{"num_hidden_layers": 19, "hidden_size": 128, "num_attention_heads": 2, "num_key_value_heads": 2, "head_dim": 32, "intermediate_size": 512, "vocab_size": 1257, "hidden_act": "gelu", "norm": "layernorm", "norm_place": "pre", "norm_eps": 1e-05, "positions": "rope", "rope_theta": 29400.0, "rope_fraction": 0.25, "qk_norm": false, "attn_scale": 0.177, "bias": "all", "tie_word_embeddings": false, "parallel_block": true, "extras": ["capped logits"], "init": "normal", "init_std_qkv": 0.0662, "init_std_o": 0.0, "init_std_up": 0.0662, "init_std_down": 0.0, "optimizer": "muon_variant", "learning_rate": 0.0119, "lr_mult_o": 0.703, "lr_mult_down": 1.5, "beta1": 0.93, "lr_head": 0.00958, "max_grad_norm": 0.5, "warmup_steps": 200, "schedule": "wsd", "decay_fraction": 0.56, "decay_shape": "linear", "final_lr_fraction": 0.0, "batch_tokens": 32768, "max_seq_len": 1024, "doc_mask": true, "train_tokens": 180800000, "max_steps": 5518, "dataset": "wikipedia_en"}
Each number is 128 + 24 x the weight over the matrix's rms, rounded and kept within 0 to 255. Layers, rows and columns count from 0.

# layer 11 MLP down (transposed), 512x128, rms 0.184, rows 369-468, columns 0-31
[[118 137 129 170 124 119 111 109 133 119 145 130 139 152 114 134 124 130 160 145 147 124  94 123 143 134 127  97 110 114 127 123]
 [132  93 125 152 105 118  96 135 138 111 146 126  90 143 113 122 128 180 161 121 170 132 119  75 122 173 157 105 118 128 152 149]
 [161 120 138 127 111 148 157 143 122 153 140 157 121 108 124 146 156 109  97  98 138 179 142 136 113 122 151  95  80 121 158 142]
 [134 146 118 124 160 121 131 120 132 107 142 131 141 143 145 149 110 115  86 125 133 155 155 138 133 129 119  99 141 116 133  98]
 [126 138 121 149 137 137 128 144 105 130  91  98 105 151 165 113 157 107 134  98 131 132 113 147 165 128 153 110 144 117 115 104]
 [186 114 139 131 112 146 194 191  90 118  88 125 152 118 115 115  93 134  62 143 125 172 137 107 150 166 107 111 116 130 180 127]
 [150 101 134 113 147 170 123 141 147 131 131  85 148 112 110 145 133 138  91 167 126 182 142 134 156 103 181  86  80 121 110 118]
 [ 85 189 108 160 136 120 155 144 133 163 138  74 120 108 110 160 109 141 140 124 113 133 117 145 122  93 149 111 157 127 160 121]
 [ 99 126 156 161  88 102  73 129 110 126 142 148 147 147 133 125 169 101 112 139 125 136 125  98  72 152 151 117 150 129  92 126]
 [133 111 136 136 113 154 116 134 128  85 175 112 176 112 161 161 152 135  85 158 116 157 114 100 147 134 105  63  96  92 150 123]
 [118 125 128 133 123 125  92 126 155 134 100 134 125  99 122 143 134 114  84  96 139 168 123 138 110 176 134 133 138 112 168 131]
 [110  80 122  95 192  96  93 125 162  89 126 117 136 105 123 141 103 132 105 151 154 124  87 143 109 129 121 116 101 122 155 148]
 [111 135 106 134 132 114 132 170 132 140 138 113 107 171 135 150 134 145 123 113 124 147 132 124 134 134 153 117 113 122 129 131]
 [114 107  97 150 124 146 157 146 166 141 127 175 117 136 110  83 104 141 115 161 132 163 143 144 121 138 195 127 103 144 138 159]
 [135 140 100 125  88 139 148 129 158 139  98 129 131  97 167 117 101 128 157 110 156 161  96 145 146 110 150 134 163 137 129 113]
 [137 183 138 106 119 122 145  95 138  95 147 145 121 100 126 153 159 106 131  77 134 120 150 150 131  81 123 124 123 108  83 121]
 [ 82 178 123 125 121 143  85 159 132 126 147 122 130 158 178 154 106 166 150 103 148 122 112  99 108 132 106 125 126 131 137 149]
 [154  99 161 102  66 111 138 101 129 113 109 122  95 150 133 116 158 121 153 102 127 169  83 120  97 133 197 141 153 105 113 142]
 [141 145 168 119  98 125 126 104 116 101 126 113 164 136 141 142 105 114 145 111 105 134 146 128 109 142  77  38 145 116 137 113]
 [138 122 116 136 108 149 114 131  71 142 126 125 130 127 120 124 130  80 129 173 115  90 139 138 173 116 169 123 120 138  98  56]
 [128 147 129 119  99 114 128 134 136 108 137 103 141 146 133 103 131 110  93 122 146 131 166 113 138 157 161  88 112 112  90 118]
 [161  81 149 149 115 156 131 118 151 129 137 139 129 172 116  82 116 121 138 111 114 135 137 111 118 134 147 115 190 147 104 147]
 [115 148 132 156 138 128 102 163 140 163 108  97 123 164 142 135 143 138 112 117 122 126 116  95 109 123 119 196 102 103 111 172]
 [104  98  39 186 171 127 143 126 117 112 119 137  74 159 138 127 136 149 171 165 158 116 144 111 121 133  80 135 119  99 118 143]
 [140 116 128 119 159 145 130 103  93 121 114 125 129 111 133 136 127 132 132 141  86 130  97 133 166 152 137 111 144 155 130  97]
 [139 125 139 105 133 117 143 124 128 151 129 130  93 144 138 160 141 141 122 134 119 108 163 132 107 141 111  57 105 141 172 128]
 [111 128 107 151 113 130  82 142 140 135 118 170 150 131 110 180 170 128  89  96 154  92 120 145 142 111  90 149 169 112 198 143]
 [109 118 161  60 122 142 165 109 133 133 122 178 139 163 149 131 103  95 121 133 162  97 153  82 129 159  87  78 124 100 184  63]
 [134 105 128 138  82 151 139 132 134 148 120 111 138 103 166 183 149 105 102 172 150 151  82 100 139 152 162 113 129 152 150 144]
 [154 133 122 162 149 123 126 108 151  98 108 128 131 127 127 146 150  93 129 110 150 115 140 185 137 109 146 150 134 137  88  88]
 [129  95  61 109 141 113 117 133  80 109 149 108 157 183 149 128 167 136 125 105 126 101 159 100 159  89 122  95 141 131 135 116]
 [ 70 126 117 121 163 146 115 143 118 115 124 154 161 151 175 119 133 133 128  98 121 120 154 147 171 113 150 106 138 131 121 160]
 [128  66 110 103  91 102 130 182 145 132 119 146 111 116 142 146 153 114 103 156 128 118 141 112 125 180 145 110 117 103 145 135]
 [166 165 158 143  97 117 164 110 147 155 135 172 130 111 119 120 129 108 101 112 131 148 141 131 138 113 134 119 111 152 107 163]
 [123 130 154 121 174 107 167 123 184 117 141  99 168 112  82 134  61 163 101 114 140  98 118 128 136 182 136 130 136 119 159 142]
 [142 137 107  93 131 127 105 119 203 108 133 171 108 157 113  88  62 133 109 138 125 127 128 111  82 141 108 176 148 174 126 167]
 [188 124 117 109 114  62 137 150 130 114 109 123 116  90 121  77 152 155 133 102 176 129 133 156 157 130  99 167 130 107 139 151]
 [117 161 124 153 126 104 144 169  82 145 144 139 109 130 114 157 125 132 124 107 130 133 165 104 145 168 186 162 141 122 138 151]
 [163 159  95 139 170 108 122 174 114 121 172 179 107 105 151 128 110 133 147  99 144  99 105  87 140 136 141 128 141 144 121 161]
 [121 104 158 106 117 134 142  82 145 143 141 144 118 110 116 104 126  92 145 118 126 126 148 132 132  96  92 104 123 110  95  96]
 [164 109 127  86  84 110  91  88 113 125 148 141 131  82 146 122 184 153 130 130 117 141 148 109 117  79 114 136 131 119 171 124]
 [163 150 122 137 138 118 123  84 109 118 152 134 145 179 134 126 170 137 156 167 146 124 132  93 100  79 158 149 142 100 117 122]
 [ 92 153 119 122 121 148 135 158 124 148 142 131  93 152 162 143 125 120 158 153 102 177 153 117  94 153 148 141 149 126 128 112]
 [133 116  90 117 103 101 127  69 156 157 121 154 147 109  76 125 134 119 158 168 134  80 117  81 107  96 160 194 120 134 131 133]
 [145 142 128  99 106 126 124 139 143 166 103 144 135 139 129 105 167 156 144  76 136 152 108  91 117 157 146 114 101 125 143 145]
 [102 145 163 163 117  87 122 152 142 143 127 133 132 151 152 126 122 174 110 169  77 110 116  90 139 115 191 121 112 151 147 150]
 [151  98 159 123 107 119 109 164 118  90  96 122 110 133 123 145  84 127 165 127 143 115 120 169 149 140  58 119 171 129 126 121]
 [128 133 151  79 131  98 142 159 117 146 124 116  95 123 145 144 102 127 138  90 133 108  71 111 143 119 142 102 148 142 144 135]
 [112 173 155 186 107 134 157 105 107 123  86 109 147 135 139 139 154 144 128 141 118 125 119 118 152 122  93  99 139 126 150 148]
 [116 144  98  91 108 154 163  79 160 109 124 131 139 159 147  76  81 124 122 136 169 159 117 126 136 111 164 112 157 125 143  99]
 [128  82 164 155 122  98 117 145 121 156 109 141 126 114 162 182 141 116 116 145 101 169 110 134 179 126 107 117 123  76 107 111]
 [148 114 143  81 101 169 123 157 100 153 116 204 120 131 137 152 174 162  98  80 137  92 115 148 132  96 136 138 119  98 137  99]
 [140 145 129 135 115 158  86 127  88 115 111 134 155 145 110 140  88 105  95 124 104 121 151 155 131 166 106 133 152 151 119 133]
 [125 151 129 121 130 154 141 119  93 141 129 105 104 130 138 112 147  99 133 124 148 113 117 144 133 131 146 123 172 120 149 114]
 [119 117 118 131 118 132 141 153 120 151 164 120 137  68 127 135  91  88 170 207  99 136 109 116 130 108 147 137 139 133 138 142]
 [138 101 197 130 108 152 162  74 191 108 120 137 141 137 122  96 130 173 136  95 112 114 120 140 151 121  84 132 159 110  91 115]
 [127 126 168  98 131 159 122 121 120 108 111 175 146 137 104 126 127 134 132 140 112 184 148 105 117 145 106  89 132 111 140 123]
 [203 142 148 156 142 132  99 122 119 127 131 130 152 141 139 135 139 132 128 116 141 138 141 101 119 154 127 112 110 131 126 165]
 [180 143 119 125 131 138 113 154 155  91 142 190  72 114 150 124 140  96 153 103 106 119 176 152 104 113 142  87 130 137 158 145]
 [ 82 107  83 170 125  99 115  89  96 162 107 112 143 151 151 157 153 135 151 160 107 128 113 116 183 179 156 128 124 102 117 117]
 [110  82 127  77 138 116 116 135 131 103 135 110  85 119 121 142 143 159 159 108 114 140 153 112 108 129  74 128 148 160 138 104]
 [147  82 147 117 139 137 112 123 125 119 153 101  76 112 180  97 140 161 164  87 130 148 107 143 120 102 119 140 111 108 104 143]
 [129 142 118 121 176 125 137 110  81 101 105 115 141 136 107 140 129 126 131 143 130 132 121 184 134  84 144 106 119 137 129  97]
 [142 100 107 174 164 114  88 145 115 153 109  85 114 170 127 136  90 134 112 107 108 107 110 124 156 131 117 126  85 132 130 160]
 [157 112 143 137 139  90  86 128 135 141 114 187 130 151 145 130 126 128 116  96 106 164 148  91  92 137 107 151 136 116 125 106]
 [130 124 151 137 129 116 139 106 111 151 137 112 123  99 108 149 127 129 163  86 112 116 129 125 109 192 128  98 130 110 152 130]
 [116 149 128 111 161 113 114 147 147 120 170 168 127 143 106 122 129 161 134 124 135  89 130 101 121 135 100 110 122 112 114 157]
 [136 112 144 118 121 138 170 157 115 148 162 145 125 132 145 136 110 106 147 150  82 100 159 142 131 139 142 104 151 136 164 145]
 [ 85  79 123  78 131 117 130 161 132 121 120 139 132 144 165 115 118 172 162 161 121  85 109 138  59 128 109 175 126 132  91  87]
 [106 109 110 141 124 113 107 113 113 131 119 129 133 175 113 117 148 138 131 145 133 118 121 109 117 140 166 115 125 162 100 161]
 [109 125 163 118 126  98 143 139 139 115 134 131 142 169  67 149 119 104 104 159 144 123 127 138 129 141 128 136 153 140 109 128]
 [128 172 166 164 113 116  85 110 149 119 147 103  86 125 155 153 143  84 109 144 101 135 112 127 106 102 142 113 114 134 130 123]
 [141 112 166 153 132 107 150 133  99  98 130 124 128 132 139 120 156  54  88  95 120 138 141 119 126 160 102 103 118 181 166 102]
 [138 100 119 154 114 132 129 134 151  84 149 138 109 138 139 120 118  68 121 156  95  85 182 116  95 127 160 190 126 103 115 120]
 [143 120 119 137 132 139 133 134 162 119 106  81 148  96 134 110 115 115  98 115 113 110 126 113 126 141 104 148 110 158 116 125]
 [118 144 146 142 174 111 132  94 125 110 120 130 140 140 140 128 157  92 100  90 152 111 154 116 136 167 109 120 122 122 109 144]
 [137 109 111 139 100 120  90 137 171 120 120 161 172 128 165 133 143  89 130 151 116 139 134 112  89 143 144 123 162 115  90 124]
 [141  88  88 118 124 123 136 148  82 157 103  85 111 124 154 148 166 181 110 127 150  84 128 189 141 112 152 130  89 121 154 141]
 [169 123 135 129 133 128 110 167 151 114 110 122 158 106 131 118 109 106  92 134 122  86 142 163 106 160 126 108  76 149 157 149]
 [127 116 113 124 143 135 109 156 120 119 148 154 107 169 126 105 153 119 137 125 177 135 131 106  84 124 129 154 112 102 160 129]
 [ 95  74 126 128 151 130 112  91 135  82 126 118  92 144 121  69 125 143  93 194 104 126 129 137 107 117 130 150 115 208  93 112]
 [126  99 114 129 157 138 118 110 140 104 117 140 125 108 114 105 134 141 120 117 137 157  88 153 152 139 100  75 127 150 137 128]
 [126 171 126 166 142  96 103 133  96 111 122 135 103 152 123 157 165 139 135  72 109 158 105 148  96 149 128 100 159 148 162 148]
 [150 114 121 123 141  80  96 166 102  91 170 141 107 135 167 116 102 112 120 147 126 141 172 158 126  94  91 137 188 139 199 149]
 [153 117 119 147 138 151  96 128 134 118 130 126 126 174  80 119 136 128 128 166 141 115 119 114  86 157 149 109 123 145 144  97]
 [122 121 178  80 122 141 107 126 135 167 152 162 143 152 186 113 149 130 127 126 145 174 137 118 103  98  94 193 125 155 115 135]
 [111 128 137 126 132 172 122 165 108 148 135 116 152 110 143  87 123 117  97 220 142  97 130 147 114 175 153 143 161 141 109 164]
 [149 109 162  93 132 204 134  79 121 110 139 167 151 142 162 119 105  95 139  72 117 121 114 134 107 103 138  86 162 153 126 148]
 [134 133  96 173 101  91 119 118 139  76 116  89  94  91  75  44  87 114 163 127 143 131 131 100 135 148 175 133 133 134 121 104]
 [124 118 134 111  96 127 145  97 124 129 147 141  96 118 153 158 128 109 141 135 126 111 120 136 110 121 122 100 150 146 153 138]
 [118 143 157  81 116 137 162 138 154 149 127  96  78 172 123 124 136 129 157  92  91 103 114 167 149 133 131 150 111 114 152 123]
 [124 144 117 142  96 112 113 124 163 163 149 116 111 160  81  94 112 112  90 142 192 129 148 100 126 164 110 170 140 150 162 127]
 [ 95  90 131 143 137 120 133  96 116 142  93 110 134 118 150 111 143  69 162 121 102 118  93 161 162 171 109 125 135 146 117  89]
 [ 99 121 130 135 129 145 111 144  96 124 104 111 171 164 124 132 120 104 175 126 117 171  91 149 125 137 127 149 115 105 105 137]
 [100 149 114 138 141  83  90 106 117 147 133 142 120 160 116 136 161 113 118 155 129 127 125 140 117  96 118 115 129  95  91 127]
 [131 160 126 166 160 136 131 107 115 101 118  95 130 130 121 189 149 139 100 119 136 142 146 154 125  97 115 135 133  99  70 133]
 [138 157  98  93 128 117 118 150 144 108 128 161 125 174 141  81  69 132 118 140 103  78 134 134 123 172 119 117 116 150 146 108]
 [153 167 160  83 123 130 160 155 111 154 128 115 157 154 115 139 111 116 140 174 130  81 123  81 110 119 115 174 127 174 121 149]
 [109 139 120 175 124 127 143 113 125 145  94 117 132  90 119 109 147 136 133 148 103 122 110 164 117 144  48 119 128 148 131 116]
 [138 126 147 137 106 137 121 129 136 112 134 132  82  83 131 163  97 151 128 113 121 142 169 122 122 148 130 124 110 112 183 159]]
# layer 11 MLP up, 512x128, rms 0.242, rows 370-469, columns 0-31
[[122 161 135 112 126 151 106 101 148 144  89 172 143 134 120  92 147 159 113 133 127  98 120 147 120 115 128 135 146 147 119 111]
 [138 130 103 168 160 172 114 129 156 124 157  87 103 122 120 125 116  95 160  90 121 109  94 131 168 117 127 113 135  98 133 111]
 [135 143 153 145  84 130 108 145 136 134 134 112  99  97 136 163 113  95 113 122 173 114 129 111 143 107 108 150 152 134 118 144]
 [ 86 135  96  99 117 133 122 114 157 117 120 158 121 124 127 127  84  91 139 122 121  96 150 111  80 127 130 125  95 146 174 127]
 [ 72 159 109 145 128 169 157 153 213  77 123 100 127 137 140 169 174 127 100 109 119  82  83 171 102 164 143 112 115 121  89 166]
 [121 120 155 164 145 100 163 133  91 115 116 136 178 124  62 104 165 129 146 122 129 129 110 132 124 135 126 121 133 121 116 111]
 [134 128 122 174 151 176 138 138 164 126 153 144 128 162 111 120 139 127 142  95 100 145 149 127 143 126 133 127 138 134  84 154]
 [139 160 101 131 144 151 124 123 168 154 141 161 124 147  81 137  71 107 164  81 142 103 161 114 109  85 107 146 105 122 148 168]
 [123 126 122  72 150 155 106  83 145 173  91 109 124 131 137 122 129 118 175 101 143 155 110 159 138 117 123 159 105 129 123 112]
 [114 122 132 123 163 113 153 152 103 117 104 107 140 146 153 135 148 132 160  99 144 118 136 139 140  93 107 128 131 112 152 122]
 [140 120  93 149 110 159 153 147 107 160 151 122 171 117 117 122 145 129 142 137 126 113 173 148 158 130 140 133 201  96 162 110]
 [150 141  98 122 117 163 159 131 148 122  84 123 131  94 120 111  91 157 139 100 155 142 133 107 116 161 126 159 127 122 156 122]
 [143 190 146  90 121 143 135 127 100 134 141 143 137 145 134 164 132 119 126  89 129 135 144 108 159 137 115  90 137  92 154 165]
 [116 141 134 117 157 158 146 179 102 123 174 176  91 138 154 109 142 110 121 119 143 128 127 135  75 109 174 109 141 118 128 102]
 [114  82 147 124 117 118 124 138 123 136  81 124 154 141 124 135 128 143  93 145 162 174  92  96 130 120 137 150 138 111 139 109]
 [121 146  89 149 154 144 122 136  87 102  89 188 133 113  85 109 158 149 137 146 142 129  94 144  93 105 159 156 158 126 157 132]
 [112 120 126 140 116 123 157 128 131 126 133 100 139 113 137 147 105 107 131 168 116  73 142 112 186 148 130 153 125 106 139 130]
 [133 141  85 181 152 109 137 137 143 116 153 132 111 112  90 140 134 172 107 113 168 129 136 146 111 127 146 121 138 110 136 167]
 [106 159 106 139 129 108  95 126 119 155 173 113 122 128 114 106 112 130 133 118 138 181 118  95 145 152 155 141 141 144  89 133]
 [110 154 129 141 104 143 121 181 102 116 151 143 134 186 115 131 119 126 169 126 123 113 145 134 113  75  80 173 116 150 144 130]
 [134 138 127 117 131 141 104 160 138 172 136 109 132 151 124 124 150 120 115 131 151 132 128 149  71 104 138 110  54  87 153 113]
 [147 148 112 126 110 139  64 161 130 128  95 115 170 132  68 119 149 159 149 115 113  83 152 138 106 119 125 106 169 159  94 173]
 [138 157 166 131 137 109 143 163  99 130 192  88 144 127 134 112 140 113 161 101 152 139  94 104 142 173 141 130 135 107 119 141]
 [130 142 108 121 138 122 139 154 134 123 151 149 115 122 106 131 116 116 119 134 151 172 136 143 117  97 127  80  93 107 180 135]
 [170 134 132 121 132 126 155 147 145 143 140 165 123  91 105 109 109 160 142  95 151 145 123 113 141 132 171 120 120  84  94 105]
 [118  88 121  96 146 118 125 128 130  93 105 133 147 164 136 114 103  86 156 121  96 175  71  94 152 165 106 149 125 111 127 101]
 [120 136 106 153 167 162 148 114 160  99 136 104 137 123 106  74 106 139 113 114 130 149 155 160 134  68 136  91 141 154  94 139]
 [126 124 122 157 159 124 117 150 128 136 153 129 102 134  85 113 130 112 150 105 122 137 118 167 126  72  91 120 129 140  80 109]
 [125 137 106 118 129 109 145 123 118 144 154 131 151  98 134 144 132 128 134 125 166 110 148  97 119 143 124  90 132 173 154 117]
 [101 183 155 158 110 154 136 137 111 155  88 122 128 136 122 121 125  98 163 128  88 100 129 149 113  82 110 126 140 139 148 153]
 [128 137 126 149 133  85 134 131 140 154 120 120 107 169 101 115 143 157 110 147 176 116 109 121 116 136 134 105 148 101 131  75]
 [136 115 158 139  95  78 162 122 137 137 115 138 143  95 160 118 111 123 119  92 147 124 145 155 103 138 103 125 105 100  98 136]
 [102 146 110 148 147 161 138 138 106 121 153 150 150 171 117 141 109 151 155 159 127 128 133  70 132  70 168 117 129  98 102  85]
 [113 102 147 167 163 164 112 137 115 118 156 117 106 149 120  94 129 129 168 180 127 127  87 142 114 125 114 120 127 149 101 132]
 [181 170 131 117 120 136 171  86  41 116 118 144 143 121 161 133 162 148 149 177 164 102 126 110 116 133 120 120 128 111 122 153]
 [108  78 114 123 125 159 108 101 105 118 192 102 182 152 147 130  99 155 165 149  89 154 121 122 102 121 141 123  98 109 146  78]
 [ 73 102 113 128 136  83 120 129 117 132 145 100 154 149 125 119 162 122 145 148  74 140 113 131 114 114 137 127 156  92 143 131]
 [132 139 138 139 163 134 125 189 147 117 141 158 161 102  83 136 134 119 103 113 153  78 128 139 108 146 125  95 138 115 151 169]
 [118 136 125 156 123 138 113 131 140  94  90 124 121 158 104 171 142 151 124 163 123 137  91 157  83 119 135 117 101 131 150 162]
 [ 63 176 101 160 160  88 134 143 153 109 106 137 138 114 124 186 119 146 110  86 107 133 138 141 155 105 168 145 118 137 111  77]
 [165 120 116 104 115 127 157 194 100 125 147 109 153 107 100 120 147 116 116 113 139 158 107 152 134 155 165 118 137 127 153 100]
 [142 115 175 167 149 147 149 171 156 146 125  91 137  84 123  94 161 124 106  94 159 157 122  90  76 113 116 147 119 161 145 152]
 [137 122  98 115 176 121  81 117 141 139 132 113 121 133  98  98 145 141 162 151 110 152 105 112 121 144 114  73  89 102  95 108]
 [121  89 130 135 164 134 138 169 116 122 135 152 127 143  78 139 154 135 108 132  89 148  96 118 104 106 152 145 165 104 117 189]
 [103  99 126 106 154 145 105  85  99 136 142 121 134 127 124 145  84 114  91 102 167 142  86 165 113 117 152 133 166 121 135 138]
 [104 159 133 157 128 134 145 154 131 129 111 160  98 123 101 102 182 111  80 121 108 124 111 133 161 150 151 175 150 111 117 145]
 [ 57 101 126  96 111 117 120 125 126  80 122 183 100 177  93 135 121 160 134 160 135 152 135 166 129 149 133 132 101 129 137 114]
 [102 130 138 126 127 173 167 110 128 107 125 105 129 128 136 144 115  91  73 142 151  94 113 104 123 102 167 166 104 152 123 127]
 [113 138 127 129  96 132 139 129 138 156 126 136 143  92 157 136  98 113 122 121 142 121  94 132 109 122 111 129  78  96 105 148]
 [108 155 123 143 173 165 181 110 125 101 102 107 123 134 110 145 152 157 110 127 144 122 109 152 125 135 167 121 121 168 151 147]
 [124 141 133 120 157  97 142  79 157 117  86 126 136 149 159 126  89 126 161 130 115 101 139  85  99 149 117 151 109 121 108 129]
 [160 103 107 132 150  90 154 128 151 165 167 116 151  81 156 146 164 145 127 165 162 138  86 136 134  89 147 137  79  77 168 132]
 [131 100 113 146 191 107 126 143 165 110 115 136 130 132 121 146  87 129 118 101 163 130 143 126 143 134 138 159  76 135 129 113]
 [105  94  97 122 131 137 129 114 105 131  88 141 157 116 118 132  96 148 127 103 154 115 173 116 116 113  91  84 122  90 105 133]
 [107 150 111 125 125 111 100 193 150 140 123 114  98 139  94 116 127 113 142 110 155 140 120 167 123 127 140 118 109 166 142 131]
 [ 73 107 117 122 120 117 122 126 153 130 140 139 136 163  89 120 156 167 120  85 177 134 103 108 159 116  95 128 112 167  88  87]
 [117 131  98 132 155 117 143  79 131 124 136 133 129 122 141 120 107 123 137 139  96  99 105 140 119 134 137 170 130 134  93  78]
 [141 137 131 157 120  98 190 124 124 109 142  86 205 101  77 134 145 160  92 112 115 129  88 123 182 125 136 130  91 118 112 166]
 [124 146  84 148 125 146 196 114 131 116 190 114 143 151 115 130 106 163 128 128 142 167 126 155 115 158 127 107 151 111 126 137]
 [130 144 122 166  98 152 111 148 127 150 119 173 138 157 122 153 123 111 111 149 108 157 137 141 145 131 144 168 111  98 127 156]
 [124 133 100 136 112 109 146 136  91 155 140 101 126 128  87 126 142 101 114 127 163 128 142  79 133 139 156 162 102 139 141 149]
 [146 136 118 126 139 160  99 155 128 130 142 122 136 110 160 134 135 122 140 143  86 148 139 113  95 107 116 184 165 101 136 106]
 [126 140 135 130 140 109 156  87 108 100 142 166 120 155 170 112 116 136 109 158 110 111  98 166 168  99 145 158 145 127  87  95]
 [122  58  89 147 127 119 173 141 123 154 112  61 122 117 130 109 138 146 125 135 199 149 131 140 106 139 145 133 121 148  84 136]
 [139 105 171 130 105 120 134 107 103 112 104 109 141 150 129 142 137 124 130  97 150 119 107 127 128 154 109 105 111 164 144 134]
 [151 123 125 120 118 160 106 122  95  94 115 149 123 117 136  75 105 145 133 114 145 147 118 139 157 121 162 160 141 135 136  94]
 [121 128  84 121 129 138  99 120  90 148 113 130 130 107 148 105 122 131 121 104 139 131 110 108  88 127 103 117 122 143 107 115]
 [127 124 110 125 110  87 131 156 131 169 118 117 116 147 109 161 164 125 125 132 119 145 145  83 147 139 123 121 123 122 119 102]
 [154 141 133 144 115 152 102 122 148 127 154 143 127 125 109 141 129 101 187 125 143  76 122 135 113 100 130 126 131 117 170 129]
 [143 142 138 132 114 158 122 128  86 162 105 106  97 142 135 130 132 143 132  98 141 123 110 152 146  97 104 143  88 168 159 143]
 [123 159 113 126 147  99 145 138 122 175 149 147 169 152  95  99 116 126 140 119 171 127 127 101 134  98 105 105 140 150 127  81]
 [146 139 105 136 130 131 106 126 121 154  82 151 121  81  88  82 114 101 148  91 153 134 110 126  96 125 128 143 111 102 135 118]
 [124 155 146 143 114 156 139 164 124 109 160  95 141 107 102 115 130 102 101  93 143 147 105 135 171 118 136 124 149 139 131 148]
 [112 146 157 169  82 113  91 127  97 186 104 135  86 156 127 130 109 140 120 112 160 150 155 160 122 134 129  95 157 104 137 148]
 [160 151 112 104 130 144 142 156 116 139 105 128  97 106 127 119 118 151 161 127 145 133 102 142  98 128 148 113 140 121 138 132]
 [113 123 132 113 147 122 127 109 129 144 127 120 132 164 108 119  87 114 168 131 130 160 154 132  95  64  73 105 160 122 151 117]
 [173 167 126 139 103 124 121 103 111 186  89 156 130 101 137 125 134 117 163 163 153 165  70 135 126 142 145 131 113 122 180 133]
 [105 111  65 125 162 135 143 113 106 119 108 101  63 147 151 125 114 114 135 127 134 120 137 106 143 132 111 180 134 115  78 117]
 [123 159 104 152 116 136 129  96  97 124 141 153 164 138 149 128 141 143 138 185 125 155 135  94 137 132 133 144 138 109 167  97]
 [141 133 104 114  82 106 134 154 132 145 162 117  95 104 114 120 106  90 130 103 129  98 136 104 151 143 159 110 132 108 147 136]
 [116 179 110 130 106 112 108 108 141 130  94 112 164 157 114 129 138 139 143 130 147 131 129 160 129  86 132 109 130 112 141 129]
 [154 155  84 130 132 144 135  97 110  95 112  96 121 145  82 100 124 121 148 103 108 122 138 149 130 109 137 141 136 111 146 150]
 [ 71 154  33 103 156 118 135 137 184 126 107 134 111 128 123 146 178 129 112 156 155 127 103 136 109 128 123  97 162  87 141 125]
 [102 131 140 146 108 139 152 133 140 165 113  94 151 130 111 117 141 174 105 126  99 106 116 144 147 119 137 119 117 126 108 128]
 [144 159  94 137 190 109 158  76 118 144 123 129  96 138  92 108 151 146 101 123 114 135 131 166 127 124 166 114 146 129 128 135]
 [107 142 195 139 135 134  79  99 152 128 139 112 124 137 133 125 130 146 129 121 131 139 131 100 101 102 155 129  99 123 172 120]
 [105 155 120 125 139 120 125 169 148 102 140 115  87  96 103 172 182 117 123  99 124 105 120 140 123  84 134 115 132 165 105 151]
 [182 160  87  92 112 100 123 134 109 130 100 119 153 175 105 138 138 100 110 100 107 128 122 114 126 147 147 155 147 135 133 106]
 [152 150 133 138 129 150 150 118 114 144 141  86 120 132 129 130 131  87 122 153 118 123 116 113 129 130 149 135  91 167 143 119]
 [127 110 138 112 135  85 165 130 157 112 153 138 141 138  97  84 155  92 144 129 167 123 157 110 119 117 115 152 160 109  89 155]
 [137 161 139  77 179 113 154 127 111  80 125 137 144 140 109 110 123 158 118 146 113 141  95 136 152 106  79 115 136  81 109 177]
 [119 182 165  93 118 127 130 142 124  89 105 149 114 121 134 155 124 123 118 118 116 122 143 176 156 165 129  91 118 138 117 136]
 [125 143 136 172  96 103 151 138 181 156 145  92 145 105 151 153 105 119  56 139 119 143 128 110 157 117 155 131  84 179 162 153]
 [146 117 134 130 164 113 154 129 112 147 155 124 123 130  93 157 139 133 148 111 151 121 138 176  89 136 111  96 118 113 170 144]
 [124 168 119 100  92 134 161  83 151 121 111 155 121 137 145 103 120 147 141 138 111 161 159 140 121 137 148 118 134 131 123 119]
 [136 138 124 141 125 155 126 137 143 146 157 115 171 126 121 147 149 105 121 111 134  95 105 113 140  74 106 118 142  72 138 149]
 [127 127 132  69 135 140 123 125 118 146 116 143 143  86 146 100  98 118 137 108 202 123 113 121 118 111  73 167 121 176 129 161]
 [148 123  94  40 145 109 138 133 121 145 135 131 141 137 142 124 109 132 104  70 123 143 119 138 153 126 176 178 142 128 142 135]
 [ 87 104 132 111 111 133 153 157 123  88  91 145 151 137 127 135 125  92 112 119 160 156 133 176 114 115 124 162 143 137  86  85]
 [131 138 113 118 126  98 105 129 114 111  89 124 143 139 146 140 117 119 144 144 108 117 140 170 122 101 179 102 122 139 114 164]]